{
  "n_layer": 15,
  "d_model": 128,
  "n_head": 2,
  "n_kv_head": 2,
  "head_dim": 64,
  "d_mlp": 448,
  "vocab_size": 8192,
  "activation": "geglu",
  "norm": "layernorm",
  "norm_place": "pre",
  "norm_eps": 1e-05,
  "positions": "rope",
  "rope_base": 10000.0,
  "rope_fraction": 0.25,
  "qk_norm": false,
  "attn_scale": 0.125,
  "bias": "all",
  "tie_embeddings": false,
  "parallel_block": true,
  "init": "trunc",
  "init_std_qkv": 0.063,
  "init_std_o": 0.063,
  "init_std_up": 0.063,
  "init_std_down": 0.0,
  "optimizer": "adamw",
  "lr": 0.00266,
  "beta1": 0.95,
  "beta2": 0.99,
  "weight_decay": 0.048,
  "lr_head": 0.0085,
  "grad_clip": 2.0,
  "warmup_steps": 253,
  "schedule": "cos",
  "final_lr_fraction": 0.0,
  "batch_tokens": 32768,
  "seq_len": 512,
  "doc_mask": true,
  "train_tokens": 255500000,
  "steps": 7798,
  "dataset": "wikipedia_en"
}
Each number is 128 + 24 x the weight over the matrix's rms, rounded and kept within 0 to 255. Layers, rows and columns count from 0. Numbers have three digits each.

# q: layer 3 attention query, 128x128, rms 0.0921, rows 68-92, columns 0-127
# k: layer 3 attention key, 128x128, rms 0.0913, rows 68-91, columns 0-127
q68:084134132107139140151110137144115148102143133131113126143136131129154116115129129113127104138121121149081138136102152126146116151159128115130139143135131118128129123096140113107124123144119164129139129140130141135146084150147136095118120108126127121109091150097134146118104110125140105137135100103102127141131158119128111123134145123115140141161128133125143124107127118130136151119103
k68:121118119165108081158123132107150172126127092161176114195099102130129159075075159100201162070091155167118092192128113147117189090103066109112116139096118074152078068076126163111107089104064120076149199178151090099174138173142155162098186069180097054118145105120133137097104159110189026144145101102145138180140115097065164163175136089188069176116113124172122173153052173084106148157105
q69:146098196102148153115124088160148150051135103105099140072091140149157123185133132192096120156114071124143122069151122144139119152155160151115118121156100138145156185173154128127105173104120114171107081098134145124115082122164106084154060195122130147116068178111089149146069119118073124086135146145154131116172111146165143090136141129122209111162157133091125130116165107138163126160117
k69:130173091188086105174143163095091181141080147133166101162092124150120111089085168061184177056094177152094102232128134125096183076114068119110139190077130106149100081109172136146123085173128158071092150148159110080153134148128180141085197052180094079101165127122193078105124150183154068094136083082182124178125134085043164179159118109155078148134088122207119182157083140061122141148112
q70:135146103106112144165141121117109126131117168133128131131110120148117144118152144120132122095087152118145138149111134132117125096121142152159133137130141142118149121117107118160075145149126111122142168149169138156106160131122127082156120139097120146122145139148090151116123095122151146138109128134077141134073106144133140119094159137139140160096108117130138108147157134158129136132136
k70:127153114157127095116137107144155095122132110172134115122109126111123163144133099140164138152102128121133127150123110121150155133122149116087111106116113108136101154169149146138142148115112128146136093121140141101154119100131114133135125135140128124139114092130127103134142117159136078139122099155144112149089141138121112160139119153139129101152141149127124144133127163142139113113123
q71:166102163149159110134159118169154119149108134098140133130122113112111130132118118146143138121154120090156124125125119134135107155126134124129144151130108160113121131158121119119106119111142089114136118119104118135121111139143134148118139127115149126114144123138118138143146120108112112130136136132147104135125111128123114145126135140152119098143084111125161138125166138112123085136163
k71:124126133120114158099131123134135114150107132110103134128137140110122105122146161105126107137113132123164135133121135103124087142173107137095119126114155116148129146133120129115147150147154149145112119143131132117114111134091123115125097127115126166143131130123125120129138170120149143097126182125113128142137150131107140143137137133125133136119109149124120141136140100140113138123125
q72:140090152135163164085086085119152108136147120066061156069137137149105130181167087189113085183187111137166156050170126083111077171138149162134147127193118113108109182157082138098124172064138095196153109102129132157060101056115106088130079179113145169166062129100077165124137118100113178143132192112084153086141100140156121082144164124125188141124143159111114056148189078150118082112171
k72:169116176068178180094116076147164080098137120107086122097159149148151127213146110170024086208171095090176170032146107059125063177151166158130137110179154161107168184148099110118107160102152092174159083099099144175077128076129116087133055201103165186159112129137067144140142112103129163155114169150093102086117105144199141079081153149109212088141153114071103088113203102184113128103150
q73:141109126122148111121131112153160123093149121144114146107130128149118164168125107143136122148124124137154128152171137102139119134128135192120107162117127097118112122141136116102133174097090135113132087102116137138108118094143152099140108151119147146117114150143115121147134112099131163143113152126119145100114083148161136076144115155128119121119127136110101110124145103138124109127146
k73:122129170083134175140145113140137115120115135152151123112120168103120107174119141138115146153091112101138111042148127119131146131126170116149143089112116171138158176113160094167128147139138125155164097146091119131163121125146120102119080139088164167083123145122122090127120083120127144132125115120139095133121150119139138116103129128064149127120127096111133110113124113170168097113142
q74:128078127138144125101107111141168118088136132082102140086125142131126131177170127157120099173142096119178131087166128137142090136133155159151125145162090098102103143167115123108135178112111115140146133108121135163102133059164136075148081158128173163150090152144085149162122135122119178144101154127091160100091112125164118077150126146101189105116150127107106079146168084134085107139141
k74:133122141109163131108127112145104121143144129153147151099128114157102123170130094119059144131143103100134140093135119134139135121131137121140159122147155170127136125154134110113140136123151132156144123120120132125098127104123103133139090134123145166141132145126124142120160095130108143138110131152128140100120151127127127157133137118121144117127113103114116142121147111171163123106133
q75:118145110145140126126138158131135126151127134153129123153150115102120120094111122130138165130143125114129130153096158131132139165138113080124138108121158167140138122131132122146130118126132117111129147127123134126124117163090122175127130128124108121122160115108156141114127133148120118134151100120156109136135126135138111138133131127130088160129121134137129179111111146109139113117124
k75:114139111158146086146130130093158160142124115121138088182108098086150111052109136089213154073104155136136106224088145185128149117116073123121137141120143027154090086086147139142134082140134153084111129180137131124113143149103170148123191078161096078135161129123140148100123172119183087132176105103144139174133139123121139146150106122135084141150119146169119152170091153108116144150114
q76:075156107128115118150133148104109133144121134145160124164131110146131125087085143102157171114096144156080139180098133113112184108130089071127148132101171104145136117083151141152158075163126153106114129167119098096171140185110109175144190109145110092105174118107146105091121117155152078124134097114158113184154160125076147208129139133183079138132088139149157171132086181102168168124091
k76:110162125135115096139115110089146150146134118139132122148105077110165132079152126107189167123108128166119128174111136153120153089127126111134114131130158097127100107111126150132121090130140130114138142146145111140141125169105125164122168107143133110138117163129134111087131148126165111149152117109140145169111142112100138151146116115160107132129119134158112132155117167100141142134108
q77:149184102159085123143144138091120169118124107164203128178105102101112110073085171093134150075092150130050103182101117133128187096106085116140103091097125106174119116116175134139119054167132153111147151162154132101212168173134155175103172103139150087095160101124192095102124132129170077124160076145151109178103133131087152167131110102161096138132104112185144120162116158109157143147074
k77:128140112122117131148100134088147145116122124150124132127155103129117153101112124120204131122133128154133120163138151131097141117114096138111118164100132089151094111136147156138125133122106137130143153151139143104149114136130138138112147104125120132113133143122127122108132127133148106111135138103139132117147111115119152127139155116135092135124142108147149133119087142097149149122124
q78:150124109138101122145110116105133125125135166137137121120111111102158164145124096121136132114111118123121101095137145113131150171133116134111108134151124123118123126133144119131152114118143123130123123123107129111132122143135141145133133127110117141104175122141115145112118121129165138127119127159102121114165138113146112104152127134136096131112090103102110113145118172143157135116155
k78:110131113146083162124150133136160113170147104118102109121114161123125141146136150142110109174125093110132136117118113109134128181149128129166127141140122111104124156124110129166117147118146125148128126117118138160137113108121098109139119136160133134130138109142145141158138091107092142108137131108143092086113145145118113129123116134152116131111135142138133075137111130129155113128144
q79:120124100147095125140137157106101148189131123139103106149146150132126120140154115109128135145146118115126118141151127116140092108133145128146117114103134156125137100147109157145118096175106161108133162152107151133102156126123132151108141103084116148135142162126120152132111116131135132125129103171132135140141095125136147175109152131178088124092077153143144168115140109165136103120130
k79:140108123133156126124119147117152100130156129133095125121133137121128151108140135164084128109166131113151106137124123106154122163165155118134150118147101142117113125127155106134123156088125121166135104123119131146115139129136145111134107162160172092131105123132104123140152141130107143144145142104116151117148090126130149149153097141143123104133144127132165117147153103094097104135127
q80:119101154124174122115126135124180150086152142074128138122117135138170131165112141112134144159129111126123160140154131115116115133093104145144161092121127141108113135142160140121117154098107132122143121122121119109120132159107104123138102137132137155155117129149147122099106130144122147105156117085165117145109157119096116115165156136108138112087158115141098147116156127112144117109145
k80:133126140125134094140139133107121149125127148148116142101107114118128090146111119143138129111138115109135120122110134136122101167141136138145121117117146159173102129127127108120156143175130130116102100128131108134089139118112128124127137128131108124098107149147142151109129174125109147085111168129166118116156161139165141158105143141107130146147134129154142164124127095146144128137123
q81:103147145154124130153127133134089115102116136139136151105137127153119150109135129103130141105108128140110119126109144148161147124117114090112115146119102097146141149102119100148138130157125090141120135123137128118147123132113154130143133139127121128077133098160139133134119124108108086140089127105107107168131149128125131127140124147138141111124120142125111131144121136132126183160135
k81:113123141120138157102114115158116081134153104110120139113117141163144108175145112127110116161145098138148121077123110119113072148146142138115113116136112178107127158165135133120104169144121147181116162093121140130124133118165105071121122162129161147139100124085103138172127114151081152162127137146102133107127096119149116100132132133118170112111150118053094108117142144166135136136138
q82:111137090130128128127144116117173148116157100174158146121150149147131155077130143123119135129116103151132107129136160110166118121183120116135158128143104128187130105105107127128138114085117139126126120122171130126105144147129102151144135126151142144127127144106163140081108145123133130144120110145096075101128143131140114125110136122127167119125106145120111122097068086140103100122122
k82:141110128158136111143153154125122165104166100108126088153129076102152119126155098112117146129106106148111147154099145147092144080125111136132119144100140098118106108102182145135142106089144139097126144190104155125143129125113125147107157099113126115107100060129135181139152145159133118111142108106145109168128124161134153155107144125138110117144101142157143161117113115100159141140143
q83:098122126111139128116085123135162151102104140120168102136175110116187126108133120172137136178106100183096130095144115149140109130160147153129157141142142120114129135113143144138139131121101120156110097128128149122135088102182137128085118111155136124110125141134105101141121142117118130135105111118163121126129143080157145114127082141117200091150130139095145120141140138127103146141098
k83:095130120140137121154095129102119121152117126126153115127136120148107126098124134096170154105107108184112118170114133144124174064119088133106140144125108105152148078088115112128133124137117127130129155141155133106130119168149119174122139075149125114087144150133154104125112110124119103153094096157128158164168127112112146177183124110166100167077109104119121110100115193125131133151108
q84:163108140170149102146138113152146112128121113112111093141134106125140152138156114118135120156145141133120114146147143165115156136131143101057149120134132144108149135137136131105130175129102167126132125119138124091117157115119118134091130116142129106161133128145156139127112142150112142142114116128167138114124129112124095111134123121095119116136116105116123134091163150126126143149165
k84:146130156129140170121097125135140121121124125145137095115127188132116123133105113120097111111124129112117122168092089157147115166143125127134124123146139153104163124091117102121151176132185098149148129101093105115104136142133116118140116143132155160129137139125113139136148121107129139133094135104113152102151159104158176077138113139115176168115122127106133141128131124108124150153145
q85:085101160102172086095128142133126119083126115116130153092083117127156127130126082118126128143181127139153085116140176102124142151139128149113113135157121128132130161166116142140166135097102134144110092110139177119111115110120146116133119129159129154128116150107119102101124119146135149118149156101168170113165128099161071119137139124112152092138113134142094133104138133135136125093125
k85:084143116189076116149135138084137179170108137135169138171106106115124123088136136129178167106080140135131135160125139153108138113116101126159121099085133100134059094115110136102097102128105119113093162182135119146147132133111116152128171104153115110131147124139162095127102155117144103126150106102153118145145149149081125131139130131123061160107117104148128138143076142075129108137113
q86:133130127072160129160150150110127119110138122138161152137144130124157152107103119119129126124093087174106136098100113133154095124141132150141122085143158131132141139137097130153106133121107093109081085094130147102102111161113132138111140138104129125171139146109121156123130110118148133137156128124135143121123139125132112172149106137153147123129127162188126146100146135128124154096121
k86:123151174150150109154130128139114171098140136137108133136117126100108146131110122157163137123135146161101125150139093099135139103143113099116145111128123124149140100080143150155115129126104152129103142164174143123105121075120130124121148106105149124133126147120163125139172136100094153140089121129130137144142144149098128155133150140154147117128133112149105130111111186122082155132130
q87:122108135166140113108114146131115116126116150081138120128140127117114136133142121143128106141121122137113116128105133097117166116116139147129136121115094118109127152099125186090109117116119108141111120167129118129137110139104109128140155128146149102147118160112107143134104120110127119125117124095120118122142094131140188141186123126147153113106133097140105113170164154129124150139141
k87:122143163138132136121131134117130119121104107138102132101139109114101138186121170128137154118133100105149155124155127134131123132156126119115126161147121151130143110113119152119105112111139121204117122094140113148101064145130086105161100155096114135138100155145123109126124146146170146082115127144144110103136134122116092135120137125114137139103161113100104129100127108168142115114117
q88:118118107144121152143115121163144141135142128181097146126122121102113134137129126181133118119119102128125120133107129139145117163142152171114127118124136115160127164129106121122174099137126116138099100154127152126107119172128156119110145144128135145144097107124145132136126146113147136084150139146070108080110131119127143111161149138120139126165151156103114145137136121130151145123109
k88:104103087142102151158119164132108119153130093134130110150098124141136136100134148106170135134136126114122112142156144106106121128124121085118131158104112113107131074117151137131096119132128162123121154121125147149155122119120114143122148080118115115126134135155162131149134092145142142151138121108121111144145116142113122115129129101180102133154130154176147121102088164111115102157128
q89:121152100115128123116149127108122107155112147125122130121116123121115130129135143115133125100117117115121096137140109138108164148147095161132108116117116134108132167134143166138117123122130131147187177124092108139102111099141136136122151144109128108151129139149118097172165104121107137143100119096077115162129120129126106113091125154138131122120108135114140124113132126093146125143160
k89:103111123124133135101097132154148113135129133150122102097101120122157138157150087168086113136129109106157138128159143162161112156129128152126120129138136153135159153141145126146125090155116147156119139115110139102122120159117113149118141148167111172128132124145119125159138110136122147149155091145134142111123140133126124126073139128158153109133138142125127159142150135117110125122117
q90:135133104098110120076084105142089101127126110133162112139120166119112118106136137137112095091116184155103114112114130092100155062140129127136120131133098113128111161105124115175174120158125150145137113141107124096145093107068123133149127102112118090098099124083122132139134150117114113147138133126110136115132118136091124139129141128120171152104124152143136138127124109132125154128123
k90:122125158139117129141130135140140133108134151130106124108117106180123146163161133132108118144132140097112110106142148126136114121133148142137123162121131108114133164155131157098074130104128146114132130112084157105115121133152132152148099168139118132139118158132138118124148128169119139139101112179132108137158091103138120092112116144132133120160150085080116117119109130139101128102128
q91:145137092111129114130147146105115127118136108155138193129102142181116099142116076136133121117155133127142136146129109106125166121110175123116142142136130174134143088160125109157169136123125143119139125110142125142137152110144107135124085114116110128105167114132096140164158135104116129136114114109154175143142118127130129148107140121110104124115111133113105141115132154147129106126155
k91:174110127161115151117106109126151157149139166134108125117121144117154110114158139181131152160155121141135141120110161162140146146114109128136147120129129113145119147152132136102103100125139102121132131144125139116157154151103117146104099138125147128112134147114142117097127132128131128123114153139126097106076138160134121131154100108153108123137149120118140120134115118105131071147138
q92:090117094092087143111139116131144138095133123169146120141098089113165149099176120106133126117160147155112144122113113068086155140141093117138133107110131140116148102114145125179143092130101111151080097103151115092133086088133132160127145148120168114124101151106154132078124131138167183140130151120154079177150182148116104140145117114142148130101173115158114150100117153131139172119139